config.toml
n_layer = 16
d_model = 256
n_head = 8
n_kv_head = 8
head_dim = 64
d_mlp = 1024
vocab_size = 8192
activation = "swiglu"
norm = "rmsnorm"
norm_place = "pre"
norm_eps = 1e-06
positions = "rope"
rope_base = 35000.0
rope_fraction = 1.0
qk_norm = false
attn_scale = 0.125
bias = "none"
tie_embeddings = true
parallel_block = false
init = "normal"
init_std_qkv = 0.0402
init_std_o = 0.00711
init_std_up = 0.0402
init_std_down = 0.00711
optimizer = "muon"
lr = 0.0107
lr_mult_down = 3.0
beta1 = 0.93
lr_head = 0.00741
grad_clip = 0.5
warmup_steps = 200
schedule = "wsd"
decay_fraction = 1.0
decay_shape = "linear"
final_lr_fraction = 0.05
batch_tokens = 131072
seq_len = 512
doc_mask = true
train_tokens = 903400000
steps = 6893
dataset = "wikipedia_en"
Each number is 500 + 40 x the weight over its row's rms, rounded and kept within 0 to 999. Layers, rows and columns count from 0. Numbers have three digits each. The size before them is the row's rms in percent of the matrix's.

# k: layer 7 attention key, 512x256, rms 0.133, rows 437-511, columns 224-255
# q: layer 7 attention query, 512x256, rms 0.13, rows 438-511, columns 224-255
# v: layer 7 attention value, 512x256, rms 0.152, rows 384-489, columns 224-255
# o: layer 7 attention output (transposed), 512x256, rms 0.0998, rows 384-488, columns 224-255
k437 095:464515454468447564489520523541456508422467557459483567466509528455570508468455432544515523484552
q438 088:498499594456528495535527488517519591533515378478476531506463567488438518473542479419466477563501
k438 093:493434462546473576553471505518545476483524548554555470530476518498489451571435398576574503489466
q439 086:525535499470493566493497456525566511528511556421515502489481469477489543447525454530495491482498
k439 084:497536480490434505455545445540462581475500483472430450545522508516535480506551498493477472480583
q440 084:454422495516505533498498480502436475436537459514592503522534474475491470450473539485474447503480
k440 083:540467571533507524545462507524496511488489495547480457505449482463509510511491477511524548574553
q441 087:533500485556482499488509517555567474544532523457474482474472551527481469524485446468472498429529
k441 084:494529526472504608489563453551440470411456505484577446550470508514559468449490420592537494521467
q442 087:461554550533542537469459477495506552470502490485534430520498540524482545526465552427575505504547
k442 085:592502409503493485466495435546521463486479460532542495461469493486541421477453455549512492520477
q443 093:506478450502502497426457415504486516461475437542512512509532513525538523395497465601494532504466
k443 091:385487476519427481563535532487558506583507444554485522528489448514560485444544510539543533414549
q444 087:416519568544510505536509531513446526527465480501528530524460538462480510440495437511534489519535
k444 083:546504526480587507495500490563479470470543440495464485462481578455476415510536486535470547532419
q445 091:439527521438503498431474576489434469563471576551438465427497537526521474507517542474461490474495
k445 090:569584425543523528570506480500513489517553464473560533482434480482526495572456422516518452466443
q446 087:511542507450478494527568345539537485503478478598507511512536496471497446442466515472519471429509
k446 083:508530513507488481479526630527440558455522483522517507554488468536455530514490478528526570575489
q447 085:497520497458483551535485532554593516502434560539427445510474462545546481560455498543449516507460
k447 114:495526510560545420435486527497548497587488453493416526507525519502426551534503531483489526392475
v384 095:512447521554460509480507429505516501480558441478572525524460509470459521533488471496492414489575
o384 104:470459485567462514432517487557526504511516478478584523485428510524496523510462487482501455425498
v385 090:505484492496448512501477512519464523501521425484534517491499531529459505537477523421543534525512
o385 100:485544434497527452528494500483533467489506436523536435400493506521471483563472495549600541493524
v386 087:455445494499424490553489519531457477442440531524462542530511513527620475480524487445507469584491
o386 095:483483489525530473519476505481438555533493479528554547501414481419518537460547520459507458494539
v387 094:534485526450549504417566491475458532526535491504488508430537568506461488526510530476522492504469
o387 104:489508519515508440480518522457550478494522414546536526431512535446448541562474481496510507549478
v388 088:521509463503560620547507479504522484516569574509535525479489481576580512529491452463485457496532
o388 095:486501497512464591510436477456494472527539475531561488540482504520518490481529529546502459492581
v389 096:536425472527498495515451509377507572468535516466571523490486567490508485535569563485536574450465
o389 111:604473474578468466430427482463530476490576507455550504453556524500507492509572551553501508542526
v390 086:528454488554490529506514488539463496518432438530486483428521584510496482507508546499617472545467
o390 093:492544535486538491531508481475519529549551558483475497452518542512518548524530545524532490479513
v391 093:469467457491516484478491478566465418448519515483468484518478490502522506431525557541474580522509
o391 104:475540397495462504446476486484428459499479493448560499469495497490483542531468596514453504485534
v392 087:514520500449513487571463566492492505590508495559500513474435499482558527496479522495506471492465
o392 094:516500594575484498572546503534510553538544486496476495467491513528518479485503510489490516511519
v393 091:530501429524446496507444501483486491442449507590564557524463478502494506529511559453496488501496
o393 096:537488495495519481426492476491473501462561525477480490471489452493504489528545522481506541516530
v394 096:484563548525509469482460505552564499527506536480524544487507528469439430501483492494484502567481
o394 110:502571511488546472498520501516519488563463534575531480537534542543528539489519521544525451452508
v395 087:549490499593480513530464501521475536522445517536509515532451483530478462448434521499517511443459
o395 100:564594493551469437456479501565505601483468594540463509513509433521534498476444499511556414502518
v396 092:466459503418395513510505524510472476503644499522522445487472528475499571499483569445430536435506
o396 107:466486467525490534502495551540529451469535471557517451476409484524529481516466509498463573483505
v397 098:494468566491476554440462498432539528455478558461518497521504479491489512441488516518508496536481
o397 113:531409418478512499442434452479520473545495525467515501540538486462500627465581531470509506571458
v398 096:532486549453514468471486478495468568577504520473555513532551565469491423505437482479530453525566
o398 107:569547412486428474461448521435528548482422481509541518527475553489470471500445545448492458525419
v399 094:497431468532516553492499517430474410480414465452489526537522554507490563476425515521478549500588
o399 102:537505484568497476537481511501523450539431477531476491481512447481467494496501560520482491531537
v400 096:537507418501471499529476500492473550511557460484547538429466440421511460550508475501451528474579
o400 106:549461450520485517556480522505501409523514513435537460488530454479541486505512415527522498442498
v401 095:451500456419410474556510479492492479604472453520445542454485542471521486526496508428515510534431
o401 110:414504515470449456531568486458486442578418473423468522514536525474554508524498555477490532478501
v402 089:503519542485502555508557489575471542564567490526439549519518467548517448516585458471520455442485
o402 100:509473491501523452488586475565508504555512481507456536477497478477432579459567505467507479456485
v403 093:613471542564429488486462539502550556473509542505535549534478527498479488487520488495460534516477
o403 104:593450514575500540517576524476541456467500504485497501511497515497543517494461485575519607513483
v404 090:490487487509486469418431500496497491502525489580483473443505468542450529531440501552554470497481
o404 100:500479528547469476463489502455518511428494484476502459440522483456511465532466474482538469535500
v405 085:551548454523537454512496528514554434518452540499537468477503482554459488510526525501505498455530
o405 092:465446552534456507478480456426540501494440498522532491471529525547493591538524472585510577464467
v406 092:551491427544533492435531542629473475448555466468394470534537553525512508524562497487498528480471
o406 099:516538511530440526437510561552549432505522474558480387472428509552506519513569549560508490502485
v407 090:469511556541484499515619528452486460498534477433512527457465534493445505416570450498512458551479
o407 098:479574549528463562565613496487551540529487532464509523461467562458443490476533474476453481540489
v408 097:490491504529434572498516457433608446505467488544460511555530435458538468429531563574463507437513
o408 112:503585484570507502542487465528498420445526570440526504531470517431463478488464456441544578563576
v409 095:485537515485515515422496481492525463500519453476518548506501471528519439560483481434484523432473
o409 112:541582499527459536498605500486567487487498450434499474465468477487491496546488460491578545423544
v410 089:440516504522430571482427526535530514459601488448512471471527492529457546465556516493475465517521
o410 095:470441430410441509482396472475569534494474531464548491534485507532537551472523529540523489443484
v411 093:455439513492473540487507550519454547512431490551457566465462426500461405490560562469484508504514
o411 101:540444528458505493514527472577430481488510452481518561486436563502502483489568541537520498533494
v412 093:585442518513479492536432448579425476532459500467585579558517431494461509489489514400513469539454
o412 101:516433501515502502482493499579484485486540473470556482560529494527414489538486585397476482517480
v413 091:462468480511569531460521425531483495486560546488500505450549614625522572479515464480512507475524
o413 105:503536495497450569479436501494527611502553512527583470485516449520527477467425512579507505432520
v414 096:550507502559500464458474516467488543520504380484493478528607528492424475527490530543549534461467
o414 104:496552573453494456461441536478442488495529454432491521431484446538507479488500389546588527475496
v415 100:500565485454496490509482522514476508463494536480464419530406447545502518538456460531470476480466
o415 107:467533441484473500490498425585528487456533610419533479579526509469453550502445521531479523546493
v416 100:467512429469520493532445471564523506548451472544485461508542531469440512493574488536454501489459
o416 110:513463447459392498513438493507545551483457513559530469420491446497486498438505499526434400479486
v417 088:434482475545398530587498558461485541456559476479492461507520446471477487535465461469512506448467
o417 100:530549406507471476513530556413467398463428497489466493547464483521513514540472501488512429522535
v418 095:510505534516531501462446484437495488464556447579530523478529508475468511530522502460503475436520
o418 114:526503458481504446479462496518544476450495478567575520456524466506514510508484500505539530543509
v419 093:499461462428464440481529516481460552485525513455490595624492431471539502520465485571471551530459
o419 108:559549494490514543442523481579482550548517508498486493505471501446449497532458494522461568549453
v420 094:518426499490422523506529548483495485475581517514526544574447471472541437460519473572478501445529
o420 098:616418499503451492492538521501466537477490483431454564463446495519511514501469485552473524555532
v421 088:501486590509506488543505478481418507599490494476486493513500527495451490525562446512541525511469
o421 092:535504573493538446601452378481455467593522494539513553538506506495422427540560506505551507487474
v422 094:500529501505488460430554543531497417532439443517543506458479528481577561500451525459505504506434
o422 104:426419478447473474502550492481504535510444454512493494446515501485526547433499498537483427496436
v423 101:530570552508520480543504540396512504424535469521581541556560553494551542463495477466556539541444
o423 112:529509534458533438503532507498500488489533525502443487529599513569551530484491392519528537463491
v424 086:507428556572531472454460557590508504471511498437466487459494453548535476477530504499494550443517
o424 094:501483466531444413566528550547548534458401464474505533382521412516486470533523482494450533525513
v425 089:431465426513492489518563545504557548557468568486530516495566449486546452457507451481483509486520
o425 094:509482516518512554500513533516486562524494507462495446491564538542482488475469439445502501514470
v426 093:487598489429499548494474494530560505453496456485481498494432456468494467524514525447517516495466
o426 101:484586461506497500502495489571503396463464436476489420505529472492529437526544469483408506535499
v427 094:468567515515506525542517552455469526581550531379488445525426478475579546520501528498542536517528
o427 102:551469455519490513517528494467517450499586536479495430510473506467578530478523466502507423501565
v428 088:421457481519547392537503476534546504507541532515463495494487492552488528543528549513539428520515
o428 101:405477534490510512436433559544511531539482464518531490482465495496529516464521510518533358560545
v429 093:441441495519510494535475534511514618435476440488562453483542530510594513533509513510560424451466
o429 098:513538492572460504528479545521510528441528491479545488515515465569503497504519486488476530465506
v430 089:487472509471486457468518551467407458509469498509475593445486490482555475486542448513506458510468
o430 093:503538515509524492510540501514477482480527488535494496523449545491456428484447520529540522498546
v431 090:494536530510476526474544510468511496498529501546574500555440540491445451423558508533458522451410
o431 101:513507543527526503522473512525569500522493471526494492489488518507454464464538485451552544583475
v432 091:514543535514473496491661448490481537551501453464528454490518504473495555463499513471537440462434
o432 102:493609579479560536548575540540531603515522535464476435461532443551531506474536488465559469498459
v433 094:496501517454537472560455441548515513527510510529574501458471408479462497487509463476422537638491
o433 103:467323508466546479529512419466503512554492528496508479496556583435568518472534490491493589542511
v434 096:511578531455547527527449500464506423436548516457453462402528495540469501503510461468530468437580
o434 103:517507504439513510538393577428516485429538472470518546368526528453459457518524523463499453533557
v435 088:472551499539488489504533473559491453461523549546565513490520495534511543510530468481499548443473
o435 093:475455436556506485470482487483455564491464500535527533442543471434525560478514502533475461546560
v436 090:534525496514505474488508434493494523543553509594529505483473524416466508500455480583533541444484
o436 094:470585474525519532483502436496478466506507526487427492532563508490460401486435445527602479470458
v437 095:464534562522442502524487480479497525538494547491473516471538530503547418529508478607545474574480
o437 106:484511544471501513555435520408514560526473557508553503468525469498513475515485479527505471519561
v438 097:497454481450505526474513490496523541431564502474506511529487601476493536573473529426502508534527
o438 107:470510470558427508486503502543489560460580510502505483557519538459536476517444521482507513497495
v439 088:497485541459507450496468443435514446453522464481478503497530472504548551479525447521499514450480
o439 093:504467521491494493487434510533542468383498421496539513488486460432520471430505445549528484469484
v440 089:501490460519497491491558468504469543480488577487478513517475467480526541463520535454537506494529
o440 094:508529495457445554475454465458471480463485498453493461449508505519492548452428504542582522478526
v441 089:525486476505507622510518499469446501485469494533486572473474479554439478450505537466498483513453
o441 097:522520381624537515514518474420534446481479471552542539527444481513474500504488567470526536514472
v442 090:491571482525455486568465458453499572505526469435528500481500454523513511492565534515451451426463
o442 100:471534579515474513566476517438494532459538414472517536409475490488472462447541476467488431431501
v443 096:524537498552519522529523453494531498499531480497405510489452539464480536490547539497556419458458
o443 107:479498492572542497495533473504506529510585511481545473471486544478505480396519499500468459505521
v444 093:512597468500491529605581505460511502485438482483566499456474515445462456510529462463506445478432
o444 100:471629485521508463494561547490442463489496480439505509482544518559481482469472478477464456515465
v445 090:482542543552570482523476405526553438473507451477443568479569521485581471480454531557516530588546
o445 099:531480525524539525526498488516542519547508512553529546479499482461627521453531529501393443486528
v446 095:478492524517508497485489565486468479479532487548445541464468536480476454382491484484527485483458
o446 107:529535511539502553533545503503513523541540542482508480463509481468452479453521423499511527415449
v447 096:440544495505393477422509477456486556477493494393517518529520516477497499547452564492460566491447
o447 108:452571530489523491482513466509594422425505484493436528506467490568476452520453484510494520612495
q448 085:413488499524485457507440507529514507520488468517533479438526430464479546518431481545523531550463
k448 077:576483544522474524511537497478476460515498479542503471561484554503533444443485503481517518517525
q449 079:505488539527498420512485504484461495451511536515462457494484465487537538466477455494463496491481
k449 076:516565444483509539495531541463508482505432451485519497563495486496521503549536492517485529524602
q450 094:482470469519520543502494543472460516460497500481448558546441472476552496533522512506450511527540
k450 092:472513515505563448461526427522452507506513507456524459553528477578514505505502514500569459530580
q451 083:469539508477472535522497564470542533495543522512470461466512501519452438436532547497540487454504
k451 081:508505548533546510498502455513510563516508432563399477515476523486498505450475490485467535605461
q452 083:570523489443491493427446462521478486481542501485591523510455523425511528491502483453467488567467
k452 082:476476499429461518583497530506498494566472514522455456545501500494509529506504477531554488508443
q453 088:467426454558532533463492470475542551581494453521477530504487490537489450499468519539528538480587
k453 091:553570452542515468482459495516461449400484512455539571518562524443494464497483564501485505496527
q454 096:524539461508412548517540475468457500521497510501460510500509436588558487480526539515539519537450
k454 097:543466560454566486540525507521442518522450510486557477471538493471484494535428471523501541517445
q455 100:511443514541495500478423523515446475426509502541516500544506503452435584568524405491476519442496
k455 096:459495490428452523523529524511510472473476521502479515391403502492482484480538464491481420497483
q456 097:486477458526476521528557554544467552541499507466546520468510482514529495458496521531489493498488
k456 092:466519553435462548473531485494528543482582470545450602499540507560496491510482549473449526453519
q457 103:524510474543458478515521532434459584542475473526487458505504550532565517460487565544580500503524
k457 096:510580516446510479493470563530554478468497432586556488517450517470545480523517445437526468518504
q458 098:489478500403479578467492508468534468488507576567444425516520463485451521517537474451493384588571
k458 103:468601480515487458514422486513549552441469504423517566503445484428495523470557502476515505529541
q459 111:487528433460542514502554520542496459579517440452460536524534482462469532491509482480556473527490
k459 108:507460551504469437513485522503532505504471467479505440465464451526580509477465459485547473463474
q460 102:563479568523486523450445506515497398420549494613573480447496507508535554476557476452511492531427
k460 114:496450443547477474466494531491556484411483559475514466537450498485499520511550466493533381509495
q461 110:495464515520495495454440460491498459552481491574475477486467518527489496519569491531537465465484
k461 117:482510487538514486533505465402504574466552491475562502532471523464482458518565538431493498507515
q462 123:406469525460496495545514459514504487513458556519459431494520484535540527532494433557492543438437
k462 115:507473563425493445500489513523466462518485499495542482508533539499467426470485503518510535444511
q463 123:512536488488505522441539519512511466486536460567497435467470446483502450508535498439419508473528
k463 116:466483491450484492467515516427486449418554526513417518452505504476570484504464459484538514468495
q464 113:533490512480559476551442494461510480480530485471497451523461482522548532551559509546515427503457
k464 136:446490481517497520442451519528516555536493502472527532529544467439514561515499488525563495474536
q465 126:490468474530468535489489485463499463502493572493552524495511439533540524514487478524484628552426
k465 130:454492520482500462542575487471495523490515458429509454418470445533516475483444578499517594529477
q466 120:405504465496485495484457453463545519465497507572580537431543487455590549568569456420464537461471
k466 125:474552520558485482463528447531464441563595511439487463450497492492518500489572526521572444470579
q467 126:445559483545584471486505542474464511555472461556474523426502492473493513536503505457463559467440
k467 133:543513554427496507508497519495536489507606490525519501492520488517537562528504512520530485481540
q468 122:474436502557484576595513452510474480453539546560465526483517589527471518458490383525550516525503
k468 128:494506483420477557534495424491532533472546501473489455485492510542468502480482512557507470481501
q469 129:501491524466580523443498462485550538464419520583482486505479466473543485432528527487592494494523
k469 133:502462546477516477504479466480497452470531562494516451519538461485504501565517517556437508561547
q470 121:467489552532443412519533467472474588511520530484452490504453500451455513533514534530485516452484
k470 124:556581575537501467524519476547450550443579516526537488501506487481538527477515500546520451419453
q471 129:497540509533492523456471501444471486499495527492473540547502477490582484479447531528487501469448
k471 129:508511442517494530503488522497462500504476555504401484538453553459579445504459571496469516515513
q472 120:487542510484558555538496499529454534444509470433529514449471470501551461452467544527527503447563
k472 124:459455475473429490468478469500460603493491461438415518476489525605548528567514478454488501496578
q473 127:443490410518425485460537489492371540405481580545528527590516475502504466587544469497540528505559
k473 130:586461421511489525522503497435373490461538533598498469502480461506509455590476508472468561477468
q474 124:459484554424510523561493529538537469535512510484451538541509406505511528522534448393575486466499
k474 129:517569509518566493536413510580468498531475528481502523474465447543482521448482494430501563541484
q475 126:524490584426479432437483538556510459563504558495528525513586420451437526549508426484433487521511
k475 126:491462490463473514501497524555453473518487542462524502479565458487522505540477425510482590495469
q476 122:473509522499451486557487553437534495493564513501541479454517555600494514486494520480531504516512
k476 126:513446448518498475497425525418474489596515488487557536474512449444481501449468461498503537506542
q477 128:569434428522503546503500503451493531470542542445525529538514430485486487563441552492547496592437
k477 134:552526480564457518489537563493468532484555482442507551446524501502561496494580515494475475533486
q478 123:534551484503458469541426452518495483496498508534484574482423501485545585534550534453449502528561
k478 127:410494446539473475497537493533514413499421471516538548442543512457509494479504532448467457501531
q479 127:500488463615499484455503506502502451528455517493484531469515499491443515502497517465539487570458
k479 129:550573445540511481444454525529521483433548464470566472498562528505538474494576502569492562543471
q480 081:465517475489524515482503485512508488480518502518486445528442557424515517501455500464452478533470
k480 081:548523469476513522554533533484512488518496460507538448500523432519504511549513453482465477490472
q481 079:497536499467486447492523541473562526487543495453496483481538510489524490547497426466553473503519
k481 086:491505453539488500438376508538479524492528469550495482442506492563488477539555529485455468513516
q482 088:456500540483511476504455584447497512471486523501481470488534533419570483473506546506520478532442
k482 079:498505547581579493481455507525465525541484453609485507482530443546485448554430444529484487499494
q483 091:500615418482518475553520464552502482506446554491577474493537519550520520513453465558476501520524
k483 083:496490507502454482576537518465493488537522458532466510500506552471449506428504497477523459439522
q484 089:507510501517423468469535510461486502473491494513413548480505464540512581524538490453496505489510
k484 083:438521504556499571524509470505493459471502467478504521502506540508446547531537512505492519483509
q485 093:468497472502543483545456515539422495538517520475536467511502553430468582491515462520495528481578
k485 087:515487549461519473511474454463457490448533425561482480477497556446507466543536534547498467478461
q486 094:483451550541486528499418508552587513431457500552486470549543484412592495527558567498469501479505
k486 099:512512473486460499459521507516434542535537506478556447498447506577443552479496482494547494526551
q487 087:547513484451505518528564462473473536478489515549570555453521486539489465463500566514478532482498
k487 096:486498528483432457579483559553483515499544569507441490470468498423567493469477498526494480569551
q488 097:547500494430519492509538469528451519504546501439502511528472565489425491528484482565575479500540
k488 101:444437481491514537441448468523485444506540464451491513532536511512543464535481525468433444493496
q489 096:543550477481557566522504470463489534519519562569490464485475437501461508512418499513461527546436
k489 098:510493497487475482549511457506575515549535419493487485465404456546473452468455469478583496471502
q490 113:449503502537522530478492577493530526504473528528529557547504453426525577540479494522501433515505
k490 106:495479457514499572442440505470516476464453500437515427426598528541461450510523554455563497463597
q491 109:506435472443483612445478530499534498469470544464434536578485490553544457476518418456493469509477
k491 112:524543468478483493485546420510485519512472506563502487544475516515500551482502483516503550537525
q492 111:488545565524437548627464526375485535511513473574507522482526550450527491500450529539489592476492
k492 113:540521542449493503462479522441516463486522480506486475542465429495446530438508508549567499493494
q493 114:545598477519540555549477494464597365476527501492484479438491526537527465562494487558519432489545
k493 113:496479432525453579535526512478532436542490542463528469431476502542499466462533511457503393484537
q494 104:500499529552518552450499474466455521513507520465496516559521500529507422551443538551474440472471
k494 124:512576550583524488512520490468463547463462500499544488429515455521511480499404500539472470507542
q495 124:455621509409522494522514475438518508511510498495470477439502528573533492566546553573444440556497
k495 130:459445469484531506448489466471512555472470522534524416454580517405560450540530503505436410456514
q496 124:487545500534510540462525466503503466508473517483489463492465514535506471527512538530502451532478
k496 121:517524513508531609518523571505586439517531500458474431581496469491535521571506526545539523480509
q497 123:452515449479514465560547470482499514493571538456467511572483469511526501503557502540461489437490
k497 125:482448488546535526491509437486518512544580570471505577501477520565476545550493468514427417533540
q498 130:501493473460532514505432527445518453484460459524580513494521497381353494512516476505587470512481
k498 133:489563552499465479479504508506516414484513413451442501503528498463531564516497528494537405541543
q499 117:558525517435546528517424464446480552473517551487497547564496515490470454555482521513536489583509
k499 125:543496551457506453526536535420585464480582503492487505412509521518517382555543509424543578556527
q500 116:486496503503490514459537617540429567422450501523492532449486455451423481494594432505519513509527
k500 136:455521514482519505455516561526475477485522485484520449430557467520486536488490506540480590489475
q501 128:558537546538459452530514491508520558519522464486479520465561520508549470487495496496534470534477
k501 130:537478503508472458545512533495580527463488539465540486423503544555502486500458526508547529486609
q502 123:437524490506453531518491484525501525456498512471564483499526488517553493538490492478533593540553
k502 126:477452569538452549573454521494533462455499450500521453510608462579563578473451507487471516512526
q503 124:426468505424494511458561544509500475502509490521493529527515620519493496504494579495471511430491
k503 128:474456574457526536553613501602550479495551485545465489547582520468512391500480492495558540425510
q504 126:467524546544474527481510489499493498511516471470526479538469477559495515415468512461499538588513
k504 130:553525474558419528562448446482572472538522514505513475527506494410562559462442468427510460543495
q505 134:505510462547528488475511525532497503489481573483499527464514477481501493476444529495521430461514
k505 137:614561444533464491451501500562550449453450482563503593452514423475457474611502498429502441481533
q506 120:498548471463522533566499475539468542508430472505477412483534462522433580480475463543425508470589
k506 127:514530539463548521534515540534533514463492531533472466491555480490438428477520485524422420487515
q507 127:539471495487509518476517539482489545513438484468554495496494483526544516494557484531440524509525
k507 129:526481508494486542531494494494435526521512468504443453488491477466473526450528460520571429537500
q508 120:513501432530449545496565517500490532580437501521528461521457500489443534447522520514460513509409
k508 126:519539441542429481514593483500513546548453468572501463495511473471556545510602483485513492529449
q509 122:533429504522568513447503483525531523484534498591579537536486575557525481537530513555509531520553
k509 124:555423478504437493506512456515542508441520502527460498530578492574520490524463508502445515461460
q510 126:431444478500526499533442463504458516463515486514469469525473573549552565516517526464494531571512
k510 129:476484518455455523453525473523505537499577578553462532528529508451477489530482569486466531472459
q511 130:498519546526507484459475541553529412505448459472504491518565548573474485448547494542565529581497
k511 130:442471598585531474460555484519588534514513477515552485496505490506548502493520481530472528507558
v448 107:444539490518528530542480558529452470495506500487446460498483535401533417482517485467488498511518
o448 104:549422477491497483480492497482532523482554558437468530521540458497418531555497494534500480431536
v449 106:453518496541525454470495529526494557471537533450484497498496450543536455540530613529583480545492
o449 093:474502468517452551508484473508481506515430518478452481488519532532570487492503442529490586472595
v450 098:549531478486462495439488566542472517517484486517451416454561507488515517442430543471536442491446
o450 088:492428489469503459553575478531449405474474567492520476514551500492448462509467505513478431564511
v451 096:536449447546479526515487480457510445523469558459562540564565532508463521490512485477567493573449
o451 085:448407545463505533487479546554473533462483460539535419479555509494527446482581451497499525454498
v452 100:495558491509528531483528533516475536495531530484473480475447475471446483549539462492527485498549
o452 091:497499567549464491535434502460533463487495480412536561525519513499498500489440436517559537468492
v453 106:546467512570461501520478512498483454535531472488489476537474475568539495499524551472546501520479
o453 100:504550511429517408562554472547525493468428517514513480491510520470403543454437486458438464463493
v454 107:552503511508446521524501423503525538475511507464463427512512493527524491457517509491450497468530
o454 102:498532517449463534501509499444495430450526472437532563478498517470409482530473484484457420524500
v455 101:465525521565453482486502465548480495461510439492556511497547435535502560535563475470456437531499
o455 099:498516511452535463442563522460425437575512475482393471471481551474514484481472481502531515491447
v456 104:496531417436492439504499497574499471538511504561524470535511540495524438495471479469503526484574
o456 092:499553522560555538558488510463529553469515538522489522429509507539469512518524501588484492554520
v457 105:463554545472454514448534452589479517523479514487452498544482408517524509476504485506579490537532
o457 094:498496571500555525563353522498515539521477535496524493439496533519429498528469515477526537532558
v458 102:624513500537517534538519507548493454502504477493463500476439580493527501475561489464506480552472
o458 094:514474498496477483443522540455461504509503496507511446467459563440436533539401537507517447463526
v459 107:508521445549472472486507469532510486525462467421509525469496515489441482441630521473504505491427
o459 094:499506513470545466495572518443468467527500469514453467537455521495474524486517474499576501528482
v460 102:482489562531465559472527496479448535495525440514427468534404525522469516551585532516475522483485
o460 095:475427487478474455474533500510493518495523555505500525489512493533512543532469478486418532493448
v461 109:549452513566555529506475513494439478491558483481499477501490477514445476532564459438526468422534
o461 104:429508535458484485495608496418523501517515526442474516420513564585477517525507505502546484463509
v462 099:498488456510459484473494497508560604488489525414451452529494515526555511553498501486512509516533
o462 092:565533570555523567514539500465464439508494474567512533449488523456464423515498452433447516558446
v463 100:546523565480463505533432517485551455489506501526464395516521549472518588541491501509457402506483
o463 094:499441476539488510506485534501414550497493446484497528468509466565495464492547467468505542541480
v464 102:549517465535493572539468499534555423458460499477512459505430472546579534543500495503490536517580
o464 088:506493494506521532503569582474434510480424450524447415440489430535481470451515489599461413468411
v465 103:459501471533459485457442505526521557468474536499472467500495436468456526514410467517538547454499
o465 094:550533572568572581556535470445472465525597506461582538509567517552553454576531566466474538559527
v466 097:519484550486520534605467460544602534509509483500563477534517461506471525521534423483475480494503
o466 089:521508460487488515515521528471463496512512461559526502461481579507448455502430529522531469527538
v467 101:490466474479517467498527529506458548465511485529482513522460503464465499434516532468471536434464
o467 091:473550521469532531507495503498550429557478454480497529538437499542528572514516531501515491543496
v468 098:520509498523533536525482511548495540461515478496460486476473578490482549495528432474476510481448
o468 084:466473532473479429465547502531511431540463546529455450535482471500460512507559484496552523528577
v469 101:519427508524528432476532541453522527523500493517509427498470533469545470504504474451442488540549
o469 092:458541490535459544499516477522452438503524529478551512521584422467527514486456483476449472491467
v470 098:420490510522437540484475494494605433501459492471467475461505496499488569546542517450538556489447
o470 093:517511541398513488505519540549474421492434557555452508493519484487549413522498503452491491483419
v471 099:498559518434519433559470504508464550471546529465500522466589467550548513493436448524507522477523
o471 093:455478477557474477517601502557548456523462459523499428583443453528490502517521579514520507539491
v472 103:513562470542505490490468476445582533505548478540524458547496460429433474466538535460520490537540
o472 091:528436485474479482483518587552378546541479517506509535475496491432551498512500513509552573464550
v473 100:471488503534510476552513542543507503545518516543515508503484449564459519439515473467442430517499
o473 091:571498558486503457473489542410543492458445465498518578460514568471497427509481481521479490509555
v474 101:462525494511479490508493530557464486462426463477506455585466477471501561576439477535539536455489
o474 096:529460566547510511469417519465481522534449568533479444428565566565549492484479526503529517561516
v475 100:499467460479490497500518569519496503547521486526510443492467494460564557548486495490478520513533
o475 093:471509484509528539553504518486453450460497475519505611487532530513438495524508474528562456418532
v476 096:527481572541517488519599531627489487427503488454473488548523532485504549534507527478417509477426
o476 086:544452489462531467524449450459441463485420467558450528493454560528493557519574485488482489452542
v477 100:423428497494468489544493583458487498473564515434522468498452539486483464516558486504528486550497
o477 095:539506497479512565464491469473560464443532571521473535438530450512528531499489513512520513456452
v478 105:500459585468498526462470578555486452527410508504539548467465511441542529489519479549523438599596
o478 093:521501479439493544461450493477492577448579510483544438518445525516498539510537498480493462484517
v479 099:481480484541430551524472508557476498520505504567432483476471502510481521442452551449442513500527
o479 101:532435525539564468463523523484511550488536487383474508462562487466499524599446421513524490543449
v480 103:502439435444549487521482498467557465565479478519473474521462529517487497501540460569526537524470
o480 100:523556520463491468530563412566569459544489497448449525529521553543519501471497531485484533468467
v481 105:494468500553510499493495527579529513479542482441477464462541550487510465474477507518581559483512
o481 093:493557506552504486493511566532447498455488529516493537565497492550506500524496594525448486537555
v482 104:525479507536524461480512487506435530559526501553458434445472513474436514530448395446498477493460
o482 101:529378526573523469460512519464466507511503535438561475541476571449458446511499535493512468505504
v483 100:480454477528534545543583502536439473454473462523576570463414462463477429508497510523472540470541
o483 094:531492464538466500536544473496568505503429486455487500498509456571489520475523519503494449455512
v484 101:490468502532503468506376558464531501472434502477547486569501514528422486494499487459552481469530
o484 097:458495470486497428504563478543540448552448469517471510510529478546568488511454491450455474499420
v485 095:485503524507462512468480477488491496446462558563529525517501459515506526556558536608517495496458
o485 091:479469360477554502484498497524550408495577471410470487496470438476461521484518493495507532457467
v486 104:522500482516457529462466474528485425498489458460479478497497532470511491525527533530517537523495
o486 093:475530480514537438519511473515531555511533522547499475512525490559537547481473524519497566563490
v487 099:455470521548466543478526513542502526513524500433509468502475478463451469527521477531507584453555
o487 090:529474535468520400480466482481520456515465528509567496415458476520508517541458461500451512481521
v488 108:424426556458501572622534520390542490486506524580458506535435555511520536517529486488560499535451
o488 103:488475475459512512467402485504506500481572524515572546545556515486451488522547496488510458438502
v489 103:465453507586561488522546468462522497505537532523607495536573458483546544464487472501598480468538